config.yaml
n_layer: 15
d_model: 256
n_head: 2
n_kv_head: 2
head_dim: 128
d_mlp: 1024
vocab_size: 8192
activation: "gelu"
norm: "layernorm"
norm_place: "pre"
norm_eps: 1e-05
positions: "learned+rope"
rope_base: 10000.0
rope_fraction: 1.0
qk_norm: false
attn_scale: 0.0884
bias: "qkv"
tie_embeddings: true
parallel_block: false
init: "trunc"
init_std_qkv: 0.0312
init_std_o: 0.00572
init_std_up: 0.0312
init_std_down: 0.00572
optimizer: "soap_variant"
lr: 0.00561
beta1: 0.95
beta2: 0.99
weight_decay: 0.091
lr_head: 0.012
warmup_steps: 200
schedule: "wsd"
decay_fraction: 0.739
decay_shape: "linear"
final_lr_fraction: 0.05
batch_tokens: 131072
seq_len: 1024
doc_mask: true
train_tokens: 536900000
steps: 4097
dataset: "wikipedia_en"
Each number is 128 + 24 x the weight over its row's rms, rounded and kept within 0 to 255. Layers, rows and columns count from 0. Numbers have three digits each. The size before them is the row's rms in percent of the matrix's.

# up: layer 11 MLP up, 1024x256, rms 0.142, rows 875-899, columns 128-255
# down: layer 11 MLP down (transposed), 1024x256, rms 0.149, rows 875-898, columns 128-255
up875 099:101143093144126128162081147136114167174138125154101107157105121121122104102128090127125075138119134149166094144132137121134151139093104113112122086114100101104119137123112114142134127108136120120140122136140135185138119142104179119112129096128146104114128122152140110149155090134099110117156160127129129140124151140122116168117102122142129124116124098138119129130122141173144178133113
down875 109:120153114144146110126138145148142095125116128098123153125142118129129107122144138134123160082105108128136118128144129142092098105123147131088116149120126157165136115129190130115118107110106118133101120136110123153143149137164153122131106136100115150128099163155136127146124131141158116083153094157113092141173133119200135118132150149175123129151090124158130091123125083099151101146135
up876 103:098136154133126076131136110163147112094088152138154127160160191120102118131117082145169144116150074104106140145173123125154113169178134147104111139106131103106146111140106140116131117130078150106122105145140112156114097126113100106108126132078092094140151102155148147119161112151142101174163130134135115125139140143144105117134118072129166117120145104118098107150155104164109144098119
down876 106:139130119136174113102149119106148166110105121103159133163127142131170136100102138170125143125108141107080137172147119165109134193159111116112150105124127127117151085106134119141114118158141138122173138131109142154118153147119151128127128103114146104125187125170125106106118124146145122133108089142135133088131133162133134166127116090103114079125162133104112097091101139147170137121051
up877 097:156132114106149076143158180117131138104085144105158152084108123157078102142138147152127162089101082115132132125123118122117111155095120081140117124135132107106074136130132147125152152157112071096090154143115135172189105117118134115146121115110168120154117157149099110136111127114093145144176126163109168118151077139162136141131119141126140073090125150126143117169119134117156116114171
down877 096:136167119102122140091097119127137132114125128131111136084112078130156132151139123114195098074132117177131172176150129104095126117144162123105121137112094151139122100108144141126124118151139129141140134131117106131116148133174125111108100138130157153119155103087122112137127139139133102099086073097143106107138175102128133133103159125148127128155161131102142157122116123154079129127140
up878 096:112166114145102141174085095093128112133131118144120126120121145125150164119100181110148126155114107153157166144109121155116097118158136161122126118122171144114167153135123089166144103142159141110148127153102126111126116094153112096133121138108063164083175171150100127111094103191121143162171112127146082108122111145137149143106175132152163146132094146146151157107167129143081142152144
down878 103:173146128152127108145113127137126125126115134109135170168164102113104145111121107104123094125167129167108129157145128141131118094138119126138105170123089146162113110110122145157149130099119128088174138116130114134150120152061164130145189118148120108129104174093079122153146150129144124130102134106109106109150163140130134133118113107132096112152142148127086120109122121115146158155137
up879 101:134146125136127140113152118134106170140133075158139131121123110145151126125144118100130138112122132106134109163116127178130128133153090120141105165143153111125123166115133126143152119135099123141119105133152126122083135147114113118143097142143137109129208095069116128119144157095128144163156146104100114145083100121189146143108109118136112126132135146215174145131107151169130169117143
down879 101:147114085126122119123142146118136126129155119109098106130123104129164169093157086141142133113136169120136149116158189126156108109095164119140146119152178104110142081122129166149106155100144144104120143149123064112105136099155124143084142153126118141141129104112137126141146105138147104118118164079087159083120156126128167147130116118124174095084176089136129113128129106075154129112071
up880 090:146119119097140156111152116118072118112103096190137125118105124113127138126161122121189114108128116100136096160138136126114139111128108161124078145185136135100073080172142102176112152127126143115117119145120119128107124117163188149140103130109113131135106134104104153140159140142102116100075085138083139135091110092149114131141146144158148138127134157119150134165152117119163142135093
down880 094:141154123128119105122136168140134129144133161140178165134146130116108146147157106100140107105143155106129126113161157129123126181120095146105118114141137070140139130118131145133123145131128089133140177088155162133106108144114128140086106146135120107088094150142154113108147107095064136133127149109121112118144178148100122098137093129161098144120134155127116130116086164127117115103128
up881 093:148140066118146105106140183137120129160131127205129097140129113162114072102127148115136131123115075153132131102116100130183108148099145138151150157122102140092108137116174126147145120174139099127108111132159110134113119074130161139110133153136114102149073118151060117138130161144102134136126176113106168145111152166139128129131132149106174155112139137118158126127140107116140147112116
down881 093:151133180142112131188102089132143134135159089107127145125137119072123131126128120119143141113137143103128150160111138128095129085103093144131121097115133120136087145113115123118148094090102147147109133117117144142128112122111128115147125112147180149089154112123148091145072159094134073106085090178156100144164121087116121114136173112122064110180129131151073138156097141128145136126130
up882 099:094136116151085093123150161102121143109215148145124110133133108123073119123144118127094169125149128082143125108150101131148059176123101090128114150117112147116131173142104121114083125108106147129131122100101169149119099133098145107106140158135121130162113136138165118118140133122137085108138108129141123148102134145162127166118118084123100095131106130111127086106114128130090145088077
down882 100:105108124125150100164114081151086112140140180150087133122115123099090153079138109157147118125166102104176061120076142108128124138149157136120145137119155162125160140128163131121116107203088131125110147145127086132148079127150160158181110113167121127107095124123142142124129112152143177078122106114147113098108138137080104104121118120111140159141127121101108116137111138147140099136151
up883 100:110145174101111132124134164102116132142112118115161079138089106102126103164135133104131133114160104108142111143125132157123152100103182145122100152127096112123110105131143112110139129090064140132106172142122085127140107146086164159136087113125072101126166116134114125145103119118138130086161097111144095085156134097078120118111107145102163078126102145129167174125158114119155113142148
down883 108:129078142068126104132134155128123163093139090127149161139119168086128144153131134079121124115122087120109120133132137120127086132130093107168163108143102103119149140124148159066132172119125121135177123123125113109129129097129144162144145118073149145145128100134077119131103103130098138131146091123138143126184140098144112115136092129159125100143114125141161111173109136129123094109111
up884 105:146127094160155123112163106123121149134117131154124115178169128134130165126143148111104140162146133133127149126171144100145095139099076099154124130131123106108127146105155092132112116105087114128139080123122106120139111142138120123074111133133101113124100147145147126098140092113106142109138108121105105123109144128127141124062118159132126131132142143104146176107167163086130144152098
down884 104:141126086103084124130091169140131149129179115128143108110089127148117090164126170120117128111096127143142103113130121141149160124170103151080109133124128133146132119151139150098107163121153172126110113117109134113134185125124095108138155155139124140114149103139148093163127164147110130178183154132139149133131116148108111119182096125129169106109133135109120090139098108122087124088172
up885 092:154079139118109122111076112127111124112170110088093152111154122099139149127158115141116141102145131126117090143121130108177122129109149135165154175147122131134146130182143116122102082126103149098178132146133128110133119113163170124108153135138150112105150119159113124125110129118089125132139115093144111108094126121164129164125124091154167148102130138126144156108155164081115113160146
down885 090:104082091115157085164125142152128106108107126115131124172149154129105120106128136126121112164130079086151150129180117116105090099124092159089113112123134112101094139106139172153124132103172090132112134107109099139113125108076134106127140093160132188119103149118118096127143138131125160107104094155122177176076150108123064084102113187107123139135145113143119196097125172130165110157142
up886 105:138168138119088124153159142150166154113140112141198131150152084104148108103137128129128129141131123120126173142101140141107147146123077111170153108086139089135150151139141118137156119136104094140114136102140157118169113117082157111126121089145093125100166140125159168105080111078081132105136177130094105117114137158146096117145118103132106118144059170184175122153155083092109138130133
down886 106:133160166107126083135133126116141113174135129083169136131098135132170109073116101157105118142089147120171163129074119126122115140135122085135112114114138114120162127148106152110114120123162124159112148106101144141125151092090129116138130127149128127094114118140133129126122120135113144093136093155142107166115131128104121111107148175121112158144095182136122134093141112128152144144171
up887 100:119144172122142128145139147147135087145120108142117129138109123117114111110151133100134137135136114114134173125137131132158124128118099138133126137103132123109089170148121138132146106127167137124093152112123122190083129156150136158139074107111108163100164128112121118123142103103122171125138121076076141128115171123110143137149128143161125145137121171103129143132151138127158140114146
down887 099:144138158115120137126139141136139161109128120178093131109154141093163143067109104145132117136094140093128117196123111149146137111114178147108112150096135111126106154144183104115094111110127156176145120137164135105154170132111138112142127112152151091167129130148143111130115127127139138147130139125170164104133125107129136198190132134094157123157119135168082081121123178138121091117106
up888 103:134138127143122140147114130091141128117127115143161118153108110169133140166135138115145092103093058153092144141131152110129179086050147159120106162094138129150153128100149112148142111122097173146119126134125151105125100144108139121119141099106118121111147083103151093185149131115152144129143133068131135122105137118105136114103147110129131117163107110106136179128147141160122164115127
down888 104:140136119097111135133125142112155128167107099138110178159161084099145081122162165125092125133150137126124120135131128157146141109102110146171158110149120119132111166148122152103153073145132158139133141150125099130102173160143073151110158158131117113092115153154129164115137100104078149134132105111125147081104163158128120136136152111103116133111063146131096078174150180152133152179196
up889 094:129085097128105126103144111133148164135114098133121148126102099092131139189153116089094099083127151182135109109132144120167126130157114077113125113145093113136103078102116154093095146153128140110111122150172140128111142129103168148108089165139113119123104124162177094132092135124110151092082100116144107090142131131124149127181127132134102127168151141126122123129149106114107134160145
down889 102:083118173085151131156153095135109084122138142174126116103167122149174144122131098137129080138159091094157159127142133056115140155126175135158146132134080133133118158100112169138111155101112146161117137122138114139161155128135142106115091102122139095122082160108086107134138119097122096107126126138113129104150111096134087159116140128156132104102146121140105121173091119136132099089129
up890 099:098157161122155137136110158114096134123113150149116183180131127132162110134101139155128114100088109178124167115152108111132136104104128079174140150099167171139086134127108131086137110140117126140155169144151143129160117064150123124188146140134123125091161129182145144169145134112132147108109159141117123115089145112136159115153190121135104135137113143126158171140130104131126128119144
down890 099:137119156119142139090147125149132152119101127149125121131148100156151127116059087089177134111128137113159123103064127120138146144133114189133104127150154098096152164102120134122121178152155162110095133104077095144146151120118155117154120122150108107103134095145128096089140130113107106115134126143131109125140115113106091135108117122133133086142080113130071089100131154120134148117143
up891 096:149111123139132104123096074145134083117133164154108127139085091104105113092116120112076092131171127104124165116167133135179133131122170152123137141165112178107114087108108146102155139136158103085142127107085134136186152136152154182116100111109128130120133135114145147091155137126118105147108104101106133144158135132118145115147173103159120132118169118139136162141130136014183134123137
down891 102:141095107139194160164121115094105130155142134101129114160155139145135129110127148103172123136117127120164107144113133146055144131133104110108148163152145140127162139183137113128096153126166120143124131108109111084114128130140159157170116106158108118161121077126137156111101108119151151136177169115156123143146132117106111137124133159128177101166141154147116099102104139186090147120117
up892 096:132126168095189111133144112139148144115156118130140077115112107154132134143162112109166105125155140132086109126146157151112138119144120083153129138121136164128127139147123121122124109153125133101113069132124164119131185113141136131122164143160125140108108142073104077117158152134157112099133136112116101101157139129118141150148212172125115112118099126137113128153154037117106161122187
down892 092:136150112168105169100117160115099124120114107140137157163157134129165114135070146164118133119107113138135119136080157126167134137155145194135134156142101063085138107102145113138147145144108137121111184100111097125137100145135159145113112108102115147158126122150184149130127128138114159124147121122130100157113115137159134083140067075123135122148142138123147153113082179136166109121106
up893 094:116127171161124158137111129124141109143139130117130163081127150091148119157155116124144134136138094109084094133169141104146156143124158108155151091127096163145097116149113133097057136125117096164142138120138142101125121135102108154094172087141138120162164139140141108158186125100072129148119128120111133117157115130112146124109124139149132113095115147142098172139128098104147191115126
down893 096:128090149152119126118136110089079156123152132107142106119150142077118134166137123136136110134128137120125116115134150141121100132164125130143107144137131110142142133115126135052153150115157151151111164124119086116128155140127127146122150143097073124121132145114134122166174135123121165177111118142147128086126157113094150119090147141133140139116112128146153114117107116135112127103147
up894 096:124127150145123161081096093160129117158142122140123082113130130124128139155117136152110117173096151087155133122106139120157121137139142107109141104094119131143118106133126112115123128154105119118176128121176122160146128064089124100122130138126100140101133147120101070103155130148109111112111141152149134136119084132109151149132112102145184163178107150150142085090109131133156131152126
down894 097:135129121123165144141103115137131115148099134159156136140103130145093120117122154129146139132098137127131116140101108128176144112140124108124139127112110127076122098160150152120096136141109130138127068178120185126161129119139155108118111107129143141120140110177123146150144174112161132094127146116082100131111118104146114088107122112129089136122091114162126087164077107118073139147165
up895 091:151153140148141147112140153146107155121093172156128151106116128095123160183112150132126165140110095140145116117161145151149138130085106127135128187105149133146129122182132124113144107145142113138113128152094108108125138090125156139156108161107121105089116094147084138173159176127123119130146157123129115183097076162162116122141096141160114122133146160106125156099150119138147085134127
down895 092:115128147133116102140168121143128087149134119145145055092116108125103124097148131109123130102127139103118159115131076155165101161121118097087099128129175183161134099085135097127167116121087169142151116113123122125147076118161107145163137152154139151101121128151094127191150114131087144080138165122158130112148135130121133127127138138106108126134136098138140135155093119113095124139138
up896 097:137127129100135117103148155142155163161120108090132144159080153129130110132151171128105171131094107130087148116110150118147141125120140126120098118100139101152113154146096121109133160137116144060106125120107113130133103102120104146114170138175147154093136119144160104097120130141105182143139112144078106136100117081128125106147146101110150154147122124100132108128184117084141104100092
down896 104:151139114138142183141128100120151157115111120139089126138135107129128149094099080133125146137091086131114077165105121083103143144117178080135136128129118144151156132128113090101137099151118118168130141133142134182149138187140133149123141108155161131117162117141127082114096118132119106131129135137177123121159133109113156125146125143079137116126124135114125131111122120134168097124128
up897 097:137134149134126149150116113110097105138140104113113141146130157110090116152151112178191149114129135170123166093131084139119121100165154144159150167143189123160151119100101113093093118140148141097075106096103115128126160094099122147082118186139107124090156110144147169117083135132162152163120118106115107112130110102154133103134125118130122146121161144144128103210117100136134166119157
down897 096:155162116088105139157133100074125145154158137132108115133161109137164152105091128108099114109139139141166131085104110116126163107126169102142126133159136132150141166163132118101117102157133088174138112105110117127120093090139118150125189128087087145111117115151121148134137086148098118111155160121133112100125160160128161099101114104103106079120137117141126097122092137105149172131056
up898 106:148129121145171141088120139177143093080137135157141127101134139120123132119116111104117140118124128129127134155167169139172087121102138116109101126153121103117074194115117098122119082115130126098153136142182103143148091124131139161115135137120099124124080126113102125119111123094148133147107126067100150154116117169108141118114129121075161125145097095130165144155105139192137173107097
down898 105:119142163125161169067118117085128089130087126166137135097119135103116119112118134178130148145118128137148109100130153104108105139118125109152137128096176143104113148079156098143145111113182166126095139146117115172163143161153121127107121132106141136178136123129138153123133146100132125100175117169125126123107140104128122147140109113111127090077138158129134146121107112138120165147111
up899 093:134105119153126120125192143144122122124091180117135119116142101113146157136120138171090115169138144112139099167136115183112152138134115099126128144135082123149147110101143110134115145133086135125115110136085114121118139153139130156160084122113140110099143129100167123127114112169132102131147117150118117144101172136134173107144091123114156119114139141158123112117085147105104103098131